Part of a small language model's weights: width 192.
Each number is 128 + 32 x the weight over its row's rms, rounded and kept within 0 to 255. Layers, rows and columns count from 0. Numbers have three digits each. The size before them is the row's rms in percent of the matrix's.

# layer 8 MLP up, 768x192, rms 0.0716, rows 97-169, columns 96-191
101:111138131166181113097113217115181145102089078096123128086134102102128107168176133161147092042157100152150094128123158111141093206156133167096148145133109138103118134118184171095164149192132109096075106085133153174117159132156170132126127124207200152125120113090095172131118147179126137118
095:115146127125139100066177123176139112109070137088092145128134134127167168178119109104161118094152134151125173094142144066098113122139141150101139143145114139143162142137105049142042127186162105114137150107085110132117163076078125094101105145142123162136127136126109122118085113129059095125
098:103125088132102132132136094132107184102135068104150118127086101132090149154078126085134117106140099162128149145073134136074093137098100189141116167102058085167073113129088160140159169128167091074128126084133189095091144127148173123125114129105136164176084161165172155128124155130120192147
091:171170140118096138173158042099153096123102160125203094195100091120103090176172128125194108173130129113142155127111137127114103089093059145150148131152128120149095132109205063094156122088072110169142136108100096136120124169095167158173155165178104132112136080131148129077100116142159115117
093:137104132203092128100141115094139150137129145114126147085111083141122122161146124107130187186154097079130137166140181108112138137120184108035094145116145110126117122096132031105113133191140074139146077140212123149117101121150161072132132133134121121089089080140160116042135131152129103133
101:157167063162085092089121134176136084120145146086118152123171133122110075079149159127145111118103173137060147192150078146113053106094043132146097041153092107167074120116138077144123146144159155148146081143104104163083079158142134122128109123165166097099160082143110142160115091132127128117
096:140166101092097114103171198175093122168140054106159075147149129092066175124129155085140168127119079101145099105143092106146085059140100094148090112158097152121162139123112130021141160130134148137128154126150168141107099096144145122209179134124136081117171105142137166117057174103134105081
095:158127091136132146190144158142144098062151132064212198140106127040102119182109136084083116099102146103136136120130128131175076106119127136129112128135137107082086147100130151086097086131131122141091125134109185180144121090137158076194150190149063050133136103104133178083142150147132135150
096:157179110136154149166095138124135157133081178093126063080117120131126180127077198173162088117106127098091103153114097115122109133057110149130095150146091147087124152115093124136142088075194153170164118074186128092184128117111146123105164105153075092115084131119107156122131054110153077104
103:133153149104163098145203127183151106078136145094113117176107126140058137144107105121068145109154080121105070113167152145107144121120078117086158120131143168133108093123185145115111119096134153153194112137125070146154131150158130228159196125114119075156150142097182126196092156156129143089
091:170120120134139132158165103122126137135140089112062098058105112132130118109144170168150125115099147205161140104166106105168142070128096167127184122144037123110103136201107215179099220161155098103088124082170134088121154187189077183090115166110098118159066167142145147109112136146149143107
099:163168172099147108166133201176173141143104151131131096146196082152087140121142133095130094139185189130122128147124156116123131082092159128163147090145159136116150089103164127113161129156121129093112097048107154145191159085126154148156108127097084144129072175188121164086106102096130066169
102:098135131096099097092160094073133156135150150109102223132092103129110104160165099146131147115160145090131159127074157097142095110143101102068141125055159133116111107123096143128128171090117170066170124068108098134116184142145146101085114109075137094205152104105122093074181159101168125111
097:143112141126111173130178215177164109115157128131141138136107127145148150150064180138131120170136130093178159077070097125149112127088147133150103140134136145141102186155157119133101119166100158130144188066173118127174113138132099109144116141127094078082227152151167102087128059123068088106
097:095151159140147135206056130229119114111178116150159095092135147151155160126134123081107122089159170047129137189121094161118160070136147123143142105143161115156085116161148182132121142134127128135156143103186215124172127120082095105130095128113137117202177176149149150121195176143102115156
098:172106185105117129113138144177127182137166146148175110157101145111121104122133133143175100137185144088105124117130169145079128097181161169192163163093151102099121115129082117064188093147051091128106150134119080125093156156081128139122112170104173130112113151145139112141115183141177123110
104:143117138164109120205134140133150147087163160184121142188064073134117122074123117106092125151167049106144136049155118126074115145170102133135136118162096158139077086127112141141126104073097054130121165105137091134113087163164171105187122153161107084124107124102109145176187148139091118139
100:116137135150160130162148107113153118159130134060212158132080113192120148126179102187133190187107118157115133148133129151152143168138145081140126112145144156107135095122088140082187157114161125115127113143137121130132099070150142119166183111073098203148173124123164104082115127184146099146
094:110117138114136137148145160133105127095092145106137137125094150185126092066113138158132166124171149130131096120133127117123063106235074131136111149112167149095151157103128172113142168148093112112112126130052103099089096176142179118186185145133109133125156147130101093101067150056138142169
101:130131123216137098155199113113133112072094139087116144130104132091109096137149082087151099125184105088098107109167137146108095080160163231135160182133113172128162088146143083161137170150163136124125136108065116113110155076097157109134124132121105113128108150130053121116148149080128091190
103:132151142133162179146142103118123122168074157103083113142120102114103112112099148118140133142104199109100077171133116104111094055116092104182167091147127100159082118169140104133119124176098113134147117117172152149110117128132117133188139105172123141104110116186150198127113159175111116112
101:085101141145127065096078069096139101179082201156200103113051134062119070109116114172061098175117054123152092110115114202117106173145113087122125132112077098167153115165128090106147111110089149068062124086153175077098127116144123155065076121120104141133154147116109161155119114135165110107
100:111093107134072186076144176133176147138103159150131120060119079077201107137130159126052155128116085207166111129100165143157194115141177178139130174111083180143113156161129146094138105141137149099087153140118171093195111135088138102110157166119136153112118179130176119067104122100175168095
105:087170057126161160151164146109168145096097139102128183153063142155121125133142111150071161137150150097134081205182093109137074166106150109107135174121083142092106117178147156188072125150136114085149114086083107158097139176166182079149156101160140105106159115121164108063104161083118116129
103:120134190111124102117093079126133198203176121157121135136130080120107118196130069155107150134137105155125157161115126125108175130209093146105149127227146153084123162112177109118170125168133135106116107173090128116166040106126188151077128129127143178081107117140105171146156146117175028136
091:100093163096149103150135084112186203110148062158147086136139123129117157164145135147113178147122118146109090155150108069152109106087137139165124142118136202156041088143227119148100132123136112106141128132151139101154118138163122117146117147166128184177125131141132125140097083081099128095
102:112146177129174215168115144160137196133174160121127169155118080167083127189112139103088155146177117081186121141099146179115080143142156102173121075141104126098099166150115166132132146140168086116129184124092154103127146146115156091132066132122103153153097152168052134105094149161122170079
109:162132105135129136162132097143070146142080128131130171122168119086181092147157067107130170121125119129160097139131179134123077074118111130086079191187074090123103126120102117158144140142106151152182110158138177081175101186136118169083161159087103125147074093120151168088106128144133073067
101:192132155074086138169079149121139131141162128185151144119124145157187093045142112147082134077135107124115181116079073093121109089119098097076116081138129194120122142117121108112168142115077170053141139139105082142157070137174148147130200166154109140104156132155134164129178129163192151078
097:165141124201132180149161115132118107100181172143097162154177106140147099117127117160118071101142145157129115144125179143124102068080071162126123073145154120073112120153141116112182119148118056151102104104067175069165113104146137124142127138119126200163081076105161113160125104110123131078
096:095097146113160115156123160130167152095186090109138117123110063110149177095146119113064135106190085207176129175190091099126126139087159108104097152174064109093103111110122090142113138142101133149170158160153140158071165105139094093170194085140162088120107121153140156134083158070154112168
105:163133145116106194107097156110137148149074114132165146169108107148116129114120125096143174176159119127145129128093185164101093104106129118141158167097138193169137126093184140111123205128194159146119126182142138147122135150179190097131097100188155075169117182130120100182083124132200101136
095:131095107136135122164216186122114117150165179111174115123139141156120145156117118126098133146116102111127084115087202040135101065183142146140111140142147163143121208121121137144155092197130107089102105222141168130114147120126143140131113149149121130139151145110109142115145102157171102175
094:128130095129115166113169117133167094207107096162147138121117110126152194185140121091132066144186127115128154124085094089129143128151124137109196108147171155114171133131173117155176179149171120173181074150132116094190089156165066103135097152107174151129145155103175114081116167096118132141
105:160198168091124175146176119171133092127134132126127162151147136127133080202153102119143170135124155100156125116099134156118109130139156155098086146208091172145098148153122160166117123091076178135161151107085136160129135121101132110085079107097110144142162183168146118151131182119177153101
096:137098116084152139121163117159109147139144166106059134171144209109118116125083129077087134118115084110121092173120086090126151135135131151155166153146138117114129155155089154103097138129086089132140111094123096125133144181110154107189128127160087177153138189132178103108115159121152081155
101:166099094135164142150176102060145129204125106103103117133174101098122135165108112128110075151108142153090153111117167149073103153109098062154171155149074189176077151138113117039152159202099097182138144134104148097141120158139132105095132118085097055089087152184164108147127058181129145156
105:195108094127149181107136124056177052157124170075110144170114121144121116195159089094109122174142087144170087145087080155087145187133081150182106078096167184115097141157108161141169083137148144107098144149142149102114141098136138151160164110115106104136140079081100129103140166134164098153
100:120154095138156111131125155167223057107140115096148183109145080169183097166150153083076099107156123151106125051150107125162130126101176128106128088121142054084106170176178142105111102172098143129074129131111108070073080107185067123155112110142098138106117114110115120118077114133123083094
107:196095141191136120131151171153131148117131124039128121164139099182127174142095100092166111105127098085093131110147126171110112154136149168147175133131146121138100124124077068168115108066156105088095133063182117082088149160158098109148102118126045043150132131130155147146122109154104147112
112:172071144166141153110101163085076153091138084095151170095129112194101143091138138159106181141159156129146186153083147173139125146133058121161163148127161138133055115189165170082122158098097117131157145076163159121165150132150141091160110124076167076094116196108158124089161167202124136177
097:125115117138161155176169142201134179167133148092220182162090094188093168110140140131118132080105122153016139104133133088129163138144140115113164096198145134118108159142135154151147168117099152112140158114104105082120097092135146087141154122122074155088228133140081132162168141096117068122
100:103117156150118115122141161106128123131113133209056183135068124096145130169148131097099187125177139144150075077134128156139187141145100106077144085104096132160130111135157109099162113099113081138149093108122107130149110120093145085093179094056154129152137121151122129198095084117101050100
093:163122103120080093080128163118155136133177159129136081115112121150056170114101093099065108058089143161150117070185151117125142060063143147132163125136105150129128152112119134099138114151113167173166062125120182074149089125146104161134195154141121164131143129157160107103073111154171194129
093:073156055126138111131092142119140150158164163140115098124122111105117070151165160163129152166085104178155151130172196105147119165111169159098091154064070138074117125098158106146096116198073123126115094159030168147157052164086127110141130136159188122192124184140116121143136115133127064151
091:135102122135168061122095143175137145115124117101152102117125161040097126133093171135152125132157076059154095116098129079144097125090108142134120088085111157140173166083122109147101147085128128073063131145164166149165117123188128076126109120169192193200088070147148153130096079131180174135
093:087167140116164130138121105128136129125108140092129105057189202141140136141153165104165189141140160144087146104079139154116109103122129129170172104133101191151112154114114173037166189126141098106143120131135113126161094070140111135168134143184035218128136145120164138138085150144161116134
102:090134080140107099094078114092099122164159133100138142126149151117138138165183063144102134186163108101124162093109114169090099129103140177145137131104115146130156120116128154155135129078102108127083104087102134145116101142143176062151153128121093162174099098102104047128102122129080104183
109:071090176119190078110139153079146153067145134102156136114175199120157139159134155139163103133122161104173176142102124132088093172119138177112164090144123189129208145140208205115100138085090112101148127161142122107115093149095116110120136104082063144148133093178083153118101090151122162142
100:135102094144173129083139087126092067095089098118127135121154073108162127091120143112102147083126197058119073111196136127114152128137142156153157124131088088110196144123102143171088179190096211096128129056112085101131089136078127046090120143142143068166125100101103169115165156136160130169
099:108101200100144086140197113105175111134135158087138152171140146121122195135141136077056153113131127076123205169145173101142154123118145131075066119098113125110136147137160106107144107153111153115108097101129067137112073051083150119099109086075097080075100138126155157116160135125184120075
086:132076101115130145144098098153104172062166153128121139102128092127102148138122106096165088114137130144087087099111133121089069132087146135134141134172113088167133183105147097157098146177127126164207075119151134110107081106129136106117101102049111133148130120144107098140122120049142148152
092:098193114108090142101122157134098145107195164158191088135124118101124122041112133156138089134176067085139090078169141113084115104141084125116129129075105068116134128138158175161178131201165106150143106138104141110136151124121161122137162168095117102094072164126178141155119130163158089122
099:115119142131120166132126183140142115085153157102126086155072106143118163092137149123106119108194160143162073116058117128094115104110092121121126133136135073119103128090182157102166127185151060169125128124118127166184153034138104138125202113120073143139101184142121124117125044082147139191
102:099106150164117143098172072124185120108195134091132129095096153177145131144126121148106184218086155145079112087150122141087093121138146114105169120157101124198099097183109076091083180133161171117101149112178109185093108133167113085159103170193150098144142132086175159142166083145120147122
098:155122143124128121097131098136124101188102154149149128139095123201080116142165069122115173126158121142098141090092111157138111103126111064116157120111131179122084166131108102133070126122116082095104091103146105142163103102140128065186135219124146144178163126144103079135085164099125103150
113:174127170161075150147132127095149081101116143131140123131152127115129175099123092064182086110192166121108137129098108107135127104084104095114164107161096143116191147100154056132119178157134065178177081177136151125121136143143124129118117156133224113145114212142094085099108133101156162094
101:109118153084154161141153128096101136106162115192124204070154115130146074187115180130144109123136080180087130150097123177065158082170109116178128132109071148125121134131154104094088110136097107096152141115072149108071081123122076136106140186164100150078093121157088149099159108172137131085
090:168111191083136144148157118057126134111224169112180113110078115088097142152144200091138166149143152135153104171128153150106145123133097130124150155138160147111067138129128106090156046112133083165152123121125096139112059133202115124110114131167123146124195120095135128119159084194139076140
097:109118116078114165092120125161187149124157167099177135104117117134104137170153209123073150131113115077138121140126141135119173185133088171179142157112142129134187114119185091122086152114106196145121123112144174165095123115122132113132195090146116099129216109143125176168131103133189145108
098:140110129195110113162126086149200134131160124150119144127137170159068185215169121098139140162125093140133139149175134134163108134124080069159121146175072135129155110103170131166087114089133136202094077106084162113169123185078115152130120108123081130090147088130133135163093079139159070163
092:088123120124107166152121196152221153121076143140155153202171169123138129167105120172134088098199120129167149114095131105112116125158120170139171160194145146044127137106120126103163095163108092134112156108127121112179136139095117118133116140077147109141176108093098128087133143132146159063
095:193086072128117106097154143106130177132118181126160189122064114098171145165128077155133165112109121122083094124085113149081155152117150146095116139094094151160039105113152154151064148140129107131154152156109183136143180119142153122156151120140060127086090092127077126159078141098114065113
106:182056160141205153151152066219164133140162114191089083090130161118104118137098155094077149097182069175154091095086165125122086090098164125074073133162060091082160141131136104134130131198131143129115133135130130143086048118106179143141151119112142140091173119108086162182136151115184112123
104:170094168125096131098136124098115210077112080144156054078103165168127116106064096138137134156144082095105136147077107176139112097065134065190097176090138189059150142121153115131114109127135181111124119100182116132146113137108136042149125180145068134125126112139116153089157191160093133147
098:168143108109125184205082131118120051199155125123070126112159099187131123127148179112138143156133101162167157139060131134131122186113108179124139144144094121135133096112108137125103075138201117133151102182168202183142100121100105131109104163134068159138137169076161124124154159122188138146
107:142103104197120110155119164146122117085052094164199119127114098178083162108150158132136108133108127145155093127106069094094099124071190096110088150141153091166059129107106101181162176144195163131154076159160139102148138120140140104142186110115174169108092165067114129102132186102148081100
097:133106114095102162096169167110157156132167153150127084144150120148124131180118201141080111135154143130086092063129110113179104143155066126112154155106084182192093087144108127186144177177172149129164132135109137095094117124085102178167112111108136190132158114130109149116135119083162041147
098:141189141060160158149094165098157098155163138151103143154177109149168089109184166125102062111138110131131175179080105087090084089120128144198078110155074142138116115120132107143110108160100160098134188195091109105175081103128121124109186132130152138135101116126135121150091150096179140075
100:146122179147088114153043183169101091179125121125167149154150090101086133088164107150126189130171168138167110087107098076085116121148111082105151100124090072116140134089124107113149181128124181102113142106087104124099127112074122147109062118085104112125130240103107164097122111140124125123
105:161162161133162138169181111143117189184112159137172185130112127119088138144111181143131152154093110149113093210192130096097157114085174128146144176117126125096185111158133135146144091191137151124139146125077142137182171148126116104128124180109113192196184118088093093133145133155163126182
106:093122092153129135099159149118146151124142094046135151107143121112132116151158112123145132162140150167128122108127113149133182097134144116181148104125150088149146163139086159132182134099123165183106116101119091143150172096142090117183161132116158121144108138158138181071104165139236142151
093:153121086137072083085115084113159101120143141130097183141061157126160153161067170086139134136104123100111158102064095078108114092120147129107127178120160134141131127141107133113135163079188097105127151114155151101179161100079146129096105138130106136098125116133132106125149106089150090131
# layer 8 MLP down (transposed), 768x192, rms 0.0718, rows 97-168, columns 96-191
103:130103130172150126167088095145109153063129136106080188120111100135105148135156176148068076152140131152131134140124174114157065142151164118062105108166110156129118146077150109200091143128138142119128174183132116154170107111157087106122085101086099104122174112133094083184088120098159141162
098:112134131073117099087165174107146086164145142098165092127135131103101078144132092104170122195108109107154094145124182092139119138095130136184140141101173087036148113069137125124128120088194135084127089131209149089165154146152104219112084092122120113136100062115202154137111093117121153119
094:103134100127128150130105165149079120107125078160105146080132134157136133153154165140108156188155121135136126186094160133164139080150133139083138159141167164145118133192160105136116126098129139077143136146137090173148108072128108131128128194159125124163183092094174113076112138133138057137
097:111138159118109141131089103118112102153100125162042133090138087097112158042089115165092125141145139138130123150117043071179123156124137166087123129177125146116078182175113159115155110125176114145127088159123145145153114139172100130103081127156116129085106164079127125204133111122101185151
103:091150177125157088146172210103118128159176161208106159161111155141105108131103182166107095164157124138130079108115155155156119121105174083194157120091129130161135195095105108137131098122120096078165094121152099141107162178150192061110162157098147169175110087082134163115072071151144137091
099:132134148076125111112169128168079114160138097154091135072148142092099151090100154144201122139161132126132078102118163102142140240156067107126093133109113125073083109067100105103152138106149147176113123178070146162153148142133155085124112107089100098107174111100053141125149107137115109151
097:124127139123193146135121108108102162168114142090099139173132150131135098152146014120071176163123153150129112134084154092084085130074188119093145115143109150167173120202163142156183143120080104113115122125071089178122144043147090138107117146121132131133155093181123105151118104037118126159
093:089075117109102100112120132102110091109118126178116131118128131146115113093150143099156175221140120129125153107080136123078112182099081125115159166143136116213139077141164114194078150118083140141174128101132078162167147179146150123122102160149140161132199123170143061206178125096098116112
104:151162126091099085155143120158083138135120129124099138155120144158138151114143095148105101159110168161138144131143102142111129192110187087118099168128194199129220094200121141068141080140119099162122117101163131175145159095125088075112140119159088169106146128168123119165104114154129065108
111:098108136159094177109085138123133102118141152101150114161129187156077065099159100146132177113152101181069128150117131161162133130103117172168104091092112135147203168139096105139166072143116116090182158080093134099144123137182145140110137145067086098129135131079153120136168107130095167061
093:106117180137086175177123177122106146113122123204158143120158115130087145148197109181076157137178049168166172124113098144136143155130176113134165140121115126154055124144116075094167131120149128165151114166129149116166145160039173108144102123125157116129133072109071109060102097055068110091
102:146139148060100092117128073110125060104166126118148089167117154179135085101211111111065114156128077076098186191165140116163139128086134134130078103123166204096140081085181129128120148091161126164110085075151142169154056113090090119084110127159162144186120140119162040150096152179118140122
098:100142126163125108135089167144063150108087122156134142103120089121155141108124093089141142109147156161162111143129077128161124095122203193149138125160152135146129151124127186094134117130101118190122180180188065051164135141157122195163151074185191107114093185144159116170142086145140155155
095:087122152147115118122101103059139111152060112089125143126165091122050138109135100156056045109140142160170124128129077065123060131149080131132108176122135165092145138121131174103148090137144127141156134121112128189127099090128117104153146142134131143087143174124075110202116174050130126161
105:093140112156169108154080093186107093184128144116116121119141082115157082167108115132173116102098151158112150147127065137155139064109136107078121163081154142100067147206118147141096162132166122101127154115119063125105227165117078072134028127119107134179171102132145141146068082145100105194
099:146074132146154121091131100075134163102102187138091149127148125140137134152152142146112129117063099102083152104111063100125164088123144130184152174156125124150154137153123134164127145110076195093145100152140128123166129135178158165123106111113148113094194083180060195112144163071075128124
109:108156105162132076136131183087204187098150118115149115087149141087101151156115157114150151156149138131130111130132140115094107176126141140100087132113103090125086156185137083129077127118119148098106143073176135084107070101129079192090139118088117176118096092189124103092141164122157177063
099:132077164092170106150137142143129115163152204081113147157110116091128135143139178069139135122119147026088080154167145094136100121126133113143156133069155160164106140118095140095092083140178121133146075133060145145136084199072174177119090140119111139158150093106091156123162116140153102139
103:156147161144157200079186054206162111123123112164132130153146139040082139105139130122145118162152088097124102147148066106077141072098133134132155129086072190145137147201130093136123155090171136100102118115088133162141143094126093126102094147131162078192184156106117162167186121158113149143
104:132106159105134148125090150144122130127078159123120088115157138140142182091156090151136134130114060093165079104109133135096108144077148135119111119121105099131114151107114137155177076180179133104127161155187183147089135139132143182072103106138162134136139228183144137106089123081126128103
102:137133152167084128152134127082159141118098161173115125170117112092159128134081127098118136182177099204152129176161150122144097091102153121093072073097124121086122166116113120199119164108074142133134167136095184057108098130115134113154102126176145081186167101148035118089136090134161148143
084:141125127108090132105125150137143134116162106090112163077178098154052131147118137088133152130129168116131094132170119102102118088147131073132169070132116157082051095114075096138085126187106090177157066135084123097096126120097129167127170124133154058111075125087127129112145163067109104093
105:102080094099134105134113141087090141162116148197148128099106165133093154125130151181123095132163172188153108161173112067114206137136164094144116149203114128105163192119145102090172132131118076091089151180128148068128068123151162168156145124116145125140115150174053124160174123168124170102
104:111077095139092097140108115153079148133124141146105112127139104139190156165088092147073122079054092144136161129163090127148116191164154164109114138114132163164102099106152160170111061084081159180156118112128077086176069113093112132115117134076092103131124136104119023137085185120129148163
103:100143105160162064114165114109131154126115160192169063137135161061198128143063122131084183165107189168149147083120131119135160170127098099114114115097122091113110065076077114105121096140138141195109114087139104170111179145114160069097161107088172107108076153161133163061120126146084133096
093:135126069175098153138116116119188113139109140128076116140070084116104162059152139134184101115124138192130151160103186178170158147066092191103077113109099142130163093165076133102155147140056092125091119103082116149172102100122110080072127150128162101157113118091168133145148161179095110087
110:131138146143101178119146134105084121140107164176123129093182121081063150109155102121083181120176129110131164139124081134170182142101147181166115065120138148145185166118127139116095117139201115132194101089121085107159197167167213160141168160111156135061154106115135106151082161125159104141
107:171076100120119127175188109137130157109102146142150098137059076128120201112155121123140128138145110150149120127194144062136119135139083060151175104134093134167125096141122125142174179154094105109097149150144071148106101169126145167104131163206077155167088136139143055170166059111115136122
094:126105070142154118117126112137123093139077099138068160161127092118117082131102179068130173161054078091110129154090099205156138186117092120151119134125096107195173116073137083135090085161153204130109161161157133091110129141166120169138112135125187171130092152139156121132103147112096121151
101:047084080110170123147116145111114165128115103091094167125110123164107130131117137162024121146183104082111113148110051098159136114113173076133142156118135177172123117080081152104113114116093136065135146121108120150133106150127157073142085113097108150155156171125078094136155158126154115133
095:140090108118102137161074102124103093121150138103118113138131123102085148151113139131114131071080115204140139051093150134128134079150130111155121077104160124144143166127087149110103117145140115091094193100079097079103069147123144150101075139057118144133091137146083156143135159137097111143
102:087154170077074154151151096107088090158142170122091132195115073086110117144162184125176137152115132142114089135169157106114146113124140087089142060137164108169141138086076124117150130126086143090133132131177103211118136140093108141165141066162154090131070138148084139183165181095121071139
096:067173156111068124127123175196185108110108077114070137167142150217142111149084195106154112175173081138116087178114065116137190110091099129091164130100147135167098174082158093185113164106139158121072143057083126141176132119177152132131144123161110145119163184160132127159112164145132100091
094:128106102089051116131116084155126130121118138116117127114186173180074110163173126161117150119118176096091105143159157144146116103114124158119119141142158144076151141129085101066055118093152094070097098114117169166118170116155118126149114168129148175166172195178114103164121170164108173108
097:118116118138133165087113113164129038100168153118105140161086111138109193088122159113155132132080136145135151101133155111115099072122084056106155107148172173126175161142100158144143141088128176112099150098111115165167081091148141109136156105159111153116073096148095113125202169110142150113
097:119114102175147147113120131087167128153098113162146096121176070073108153085169085127089156117165117129095093177157151155106167151099100167134087135154121122087116131107217141186075126140131180085136184084129137171123205146163138099116136113111174087118162123155120171100114186117146065134
103:116147157118134115082196132148094115078144108062104158122114055139123092092121140103108142136119102209126100189167096075172152164119154102122098088130104097136175136125138158152137077102122155081142138139088111135135134129216075138132097106161168092180170106097163121139140102132136093121
108:101179130110153103127085158193092120075056118169082167152175174148114145064112101127085091211137175194128175105094119146149128162143107083084117117124134106169170129163116167061145147136151133097175148132110084146142111124096157101147166138192095107114122121084163093126055147132145088100
097:125085117108185166055150139086116104140092109158151108107116188111114110171171084148105065136105140205085119138131101158124159144125097105076100108191123095151118169147116057148166117079084121121130137122134165149119155168063157116145148160158180160085103088105128109095091156152154117130
112:160123113149165098177117133095084071123088110100142136159129105082148165114130143116092161108123125160167096138119135128139147115124100147156116159153106124130125112141102132067122085138120048101117109066142157113174094058162134140130095093152116142127139105092130133165145091129169185134
113:152155149137076132200117080178049168175128088184106108151121079169160191147126148145102102174140158142179111069135120070169160146130083097156136132095102111130112106115108062105094144091100085117131181127140145104144137125108127148147113103047149092149150121126178143150086068111117093093
100:123108163125180123006069126068097173082119139151122037065137136070149166085133136088111126121128132113151121138180138182122125119093109136103138099132118117092216145103167110102163110147106097156103161136166150097187220086100113132188114108157193166140146114097112115124125164122123151121
111:114113113139094177100081092156135107123160079093134107198159119137060077161141107094105169067103144145093133155100089128149116115114113140107030161191057081145158161115124101147090162139156133118173099149093119072149127144149117162126088199141169130105148184133104109109103121117101167161
094:111161068135157116102135137076207073120087102113147123185170102141162158107166138109144115140127123151087168106096137099140102059101131134096122110102142133211157139215125094134144064128150146079088128062079065153032071139116170086063171109078107084193123118122111131124145139091129099125
093:179148179089144146122122107129091106148117119128086132108151102121096148131077100101178150172149123143130109125136096082114163166188128135144133120135147109154123034118114116109133124120055170158114123135138156096134141122094184133070073141172135137045114110093174168166099135106134160094
097:159114108129166148101135162145122133127121110142136101124146109134129069143125080166122165140083147091168145073134170113188160188183139059096126161134147132130110111161094133122121085177106128180116071113125133161148094155137167119211188154118110068102081201093102160108102191081178143190
085:127148141140135131110120121106119143145231124186138111164123170096094101139149100128162114081134122088081135127169204145145126106064170162090127147096104116121135114056162190156144099092154146123116128107124141155145179184125112081083166148131103184151133102112080107167071178117169083121
107:151175188148118119118118113116126129119125163139130103098100143138109098126145096116098149122181013083118085111154140155084096092120158093112134103156086114137118163121063110130116110147161115150159090124069064135145116105142182149171161067128137154113137092133138176175116104175133126140
118:126143130145121156103126179065121108129115166127140155141147161129187155093133160149131142146146156130139183099112109118156095164093112121119129118102171135147178113102212135097075170068117096134125117123169128139147088148171120118120112117122087223164166104221128078109147127192155123218
104:143126144140131120154104110158064091096137196147146185172165115120201162061109123086057132148144141122112164147092078111037169067151125062118108114129179095134137158112131074094121095064116096093116157146105081118147187136153102193144123135132149150144142142132106097130082145140153086107
098:157110118155150155126068093177099165170121112160114120097110187096047091074144082098165102099177126153105147116142149082150111094151135063140123094096086191129110083071131132134124173172113105147151126162063187090144170099162157140160115134102118139179110144121106144135112153116193158124
087:112151137086142158147157140094085144147086155136154115179091109121137098148103093110130164114104117190161190131149141143166102056142120110149150123125162141037109103074085107105135060129164164117049150077166125174120162162134134112158177164147139123096119112087139117143162166162183129151
098:115084129200149157097147117133131083161125126160151122159155134097110119192165127130059170079141141139153103157111134185160076161110207151117128126164156115101206122114147113059130083118138108158189158138191094161145114125148154151150122115113151116129137090139121088150137110170095121152
100:150185099119123065177101098099159208160128100155168177134134082132150109133123118130084149102064128097145155157126082120137145162139161131120147123118128142166131162198179106088100087103082145061104137107157134121099073097124131130128098123105168134150098152108152145114151127093128122188
101:126160146095072080184161097104110127163085069099135099087124124062116104082129088107131102167105103157174119114104161141079157140091081152139106165089111107112112128147172096102106137130148179142068127094086097112097122181127142117150135165151150122110179162191173094167093127145139114153
103:139148067087108049113156162133169114111140156170112168098090144110149147153170107139159074142152122074153150116135128134143105146059098126202077096095149102115123111110096127123151130180130121120194108062125163137135175143115099127063068090088179145114121123151089074115115130113152133137
104:156073087097142166134129123167067142132155110139093179124083162132179125123171102103146121138103060052139136146160124097133141104148084080079171129124120100125097113106074141134169172049168094189125163114130104107146191183120126222062113126091140177169168182154128112154147130117089112111
100:154098161130123136062167119080163115145132123105104117137107130044129126146078081124137132097138170094112137173130060156113102162152181139112092146102099175108097142152137123086116125099157215110124164097188149088172148097066149067097108181131157150082126069136126134132134103101153139086
097:146094140142120086183096140172219149159066096229096130128155151099151111093127136132119095079146148140139123136091073189143094059181116153127122127158126123106127140152118196122174103142118134173105132148138108198058099174098086150065159143088137177152086051104146132116098070153130196085
105:141143111098178111104109155144119110158156132123126128060121107152061128126154137131087101181095085166097131094177156115115158140131144162148160205119124139125125176151087125163137160083143124116140107078092100146136084157077166123111083171130145135081117087149101094126149146150138037182
105:129181087065192110061160179146119053077119123131127145136096139172109110144135107164143092120152076132108124129115131194147123136088182088110093094181134102161122067173126105131095125190170066076103107098118155081123173097136132110095067133120134145158124159141064110109100148132148110194
093:146125145106120101115171083125029147169158111150137095137094143124132109184122148131146124141081134113100073177158128134144083057054170087153110146053116113190093161139147109145133170137146092078129114138145093123150138153167120151072160094101100077118171143117076147061177094188158108124
090:143106169128205112060077138125134130135147116136068151144089115152153090107115177132076119141178110103190175088166169144146098158127086147106165151088135156160159108106089087147193057059130107107117124130141110127158123103076139182122141178174174174073092104125126109112105112132151125116
086:098160113214090121159089144077127046104119132084138094077116132121126132086119113186099170121071137190147108062088097139135132130117099135075195148163086147153116100124178151146101135126081126134099196088176113127147106126144152098127123089154164142100121084138091110149085117134123162189
097:069135088126128063144146147168108146141176178215094139154115102099168078178145199126090095102131170158124144123105132123157118102104102170138124165218058151182128108088195101113123156171123096095108090153093085094090116097166159136109135156066144132057190149075107112108174111098121143127
100:136148161164122120111118153148107148124103111107134069148104100058127213075135055108157131150118129082124130136122091086105126121129113075152135137162103109094110191144123109111151186163148145154138103123107079068137090125116121095125129158126121177092093090091147095141144075148094129101
105:125167116117083129110134163086122098194197075157108096193123134065123129117150091157122139188099123129130114100127107134117134098095067139141150101096075134081061151127131113097091136121081107142133141133139127193099111212158144095098141100142172155175105114142174129142176108120110093102
086:146110076117107161090120111107155108141125145120146149152111114073129137138095093116148110082091201197081096118196110144150113160108112148129141135144144107111073130204126107096146098081131108107106196113225129135122193125127145140093119095146129128157155148106092073141157122090194140119
092:167117142083091133155092133064168130183134144067106153112134111106084144139219101115113088141139175110142080104166215094179159170068178140100147120159147159130122113156136130113152080166116143149138116129099092059145114148148137218138127158073145136168125039142139149174136119139140124140
090:147065106132170140157127040168170126194114122157152116134203133136163106095167083146069092134111188126098178078113183135104124160186113132165096106171115165123113128177080171129136142138127147121154104077174087142108130079097155164125129116120162154062123115131119136131087155127175161146
094:104147099172090058116133174096123101157113161114074097061120147153119128140162112122145213119170103140100111064106187145089097147141159089159125157126121119129162145117176144080123207111081081173186120114137100154105112126110186087198094141130165162112142113129121170153102064185184131117
110:113147108141140150142143073126113151109126183098070089138149095167120114091186150150149082192156169111140042065141122135102123121088161119140124140193143051137168197153079120112134099102110152134125118170128134120144134147116111146090078111069172139156170156134103101143120165129155083079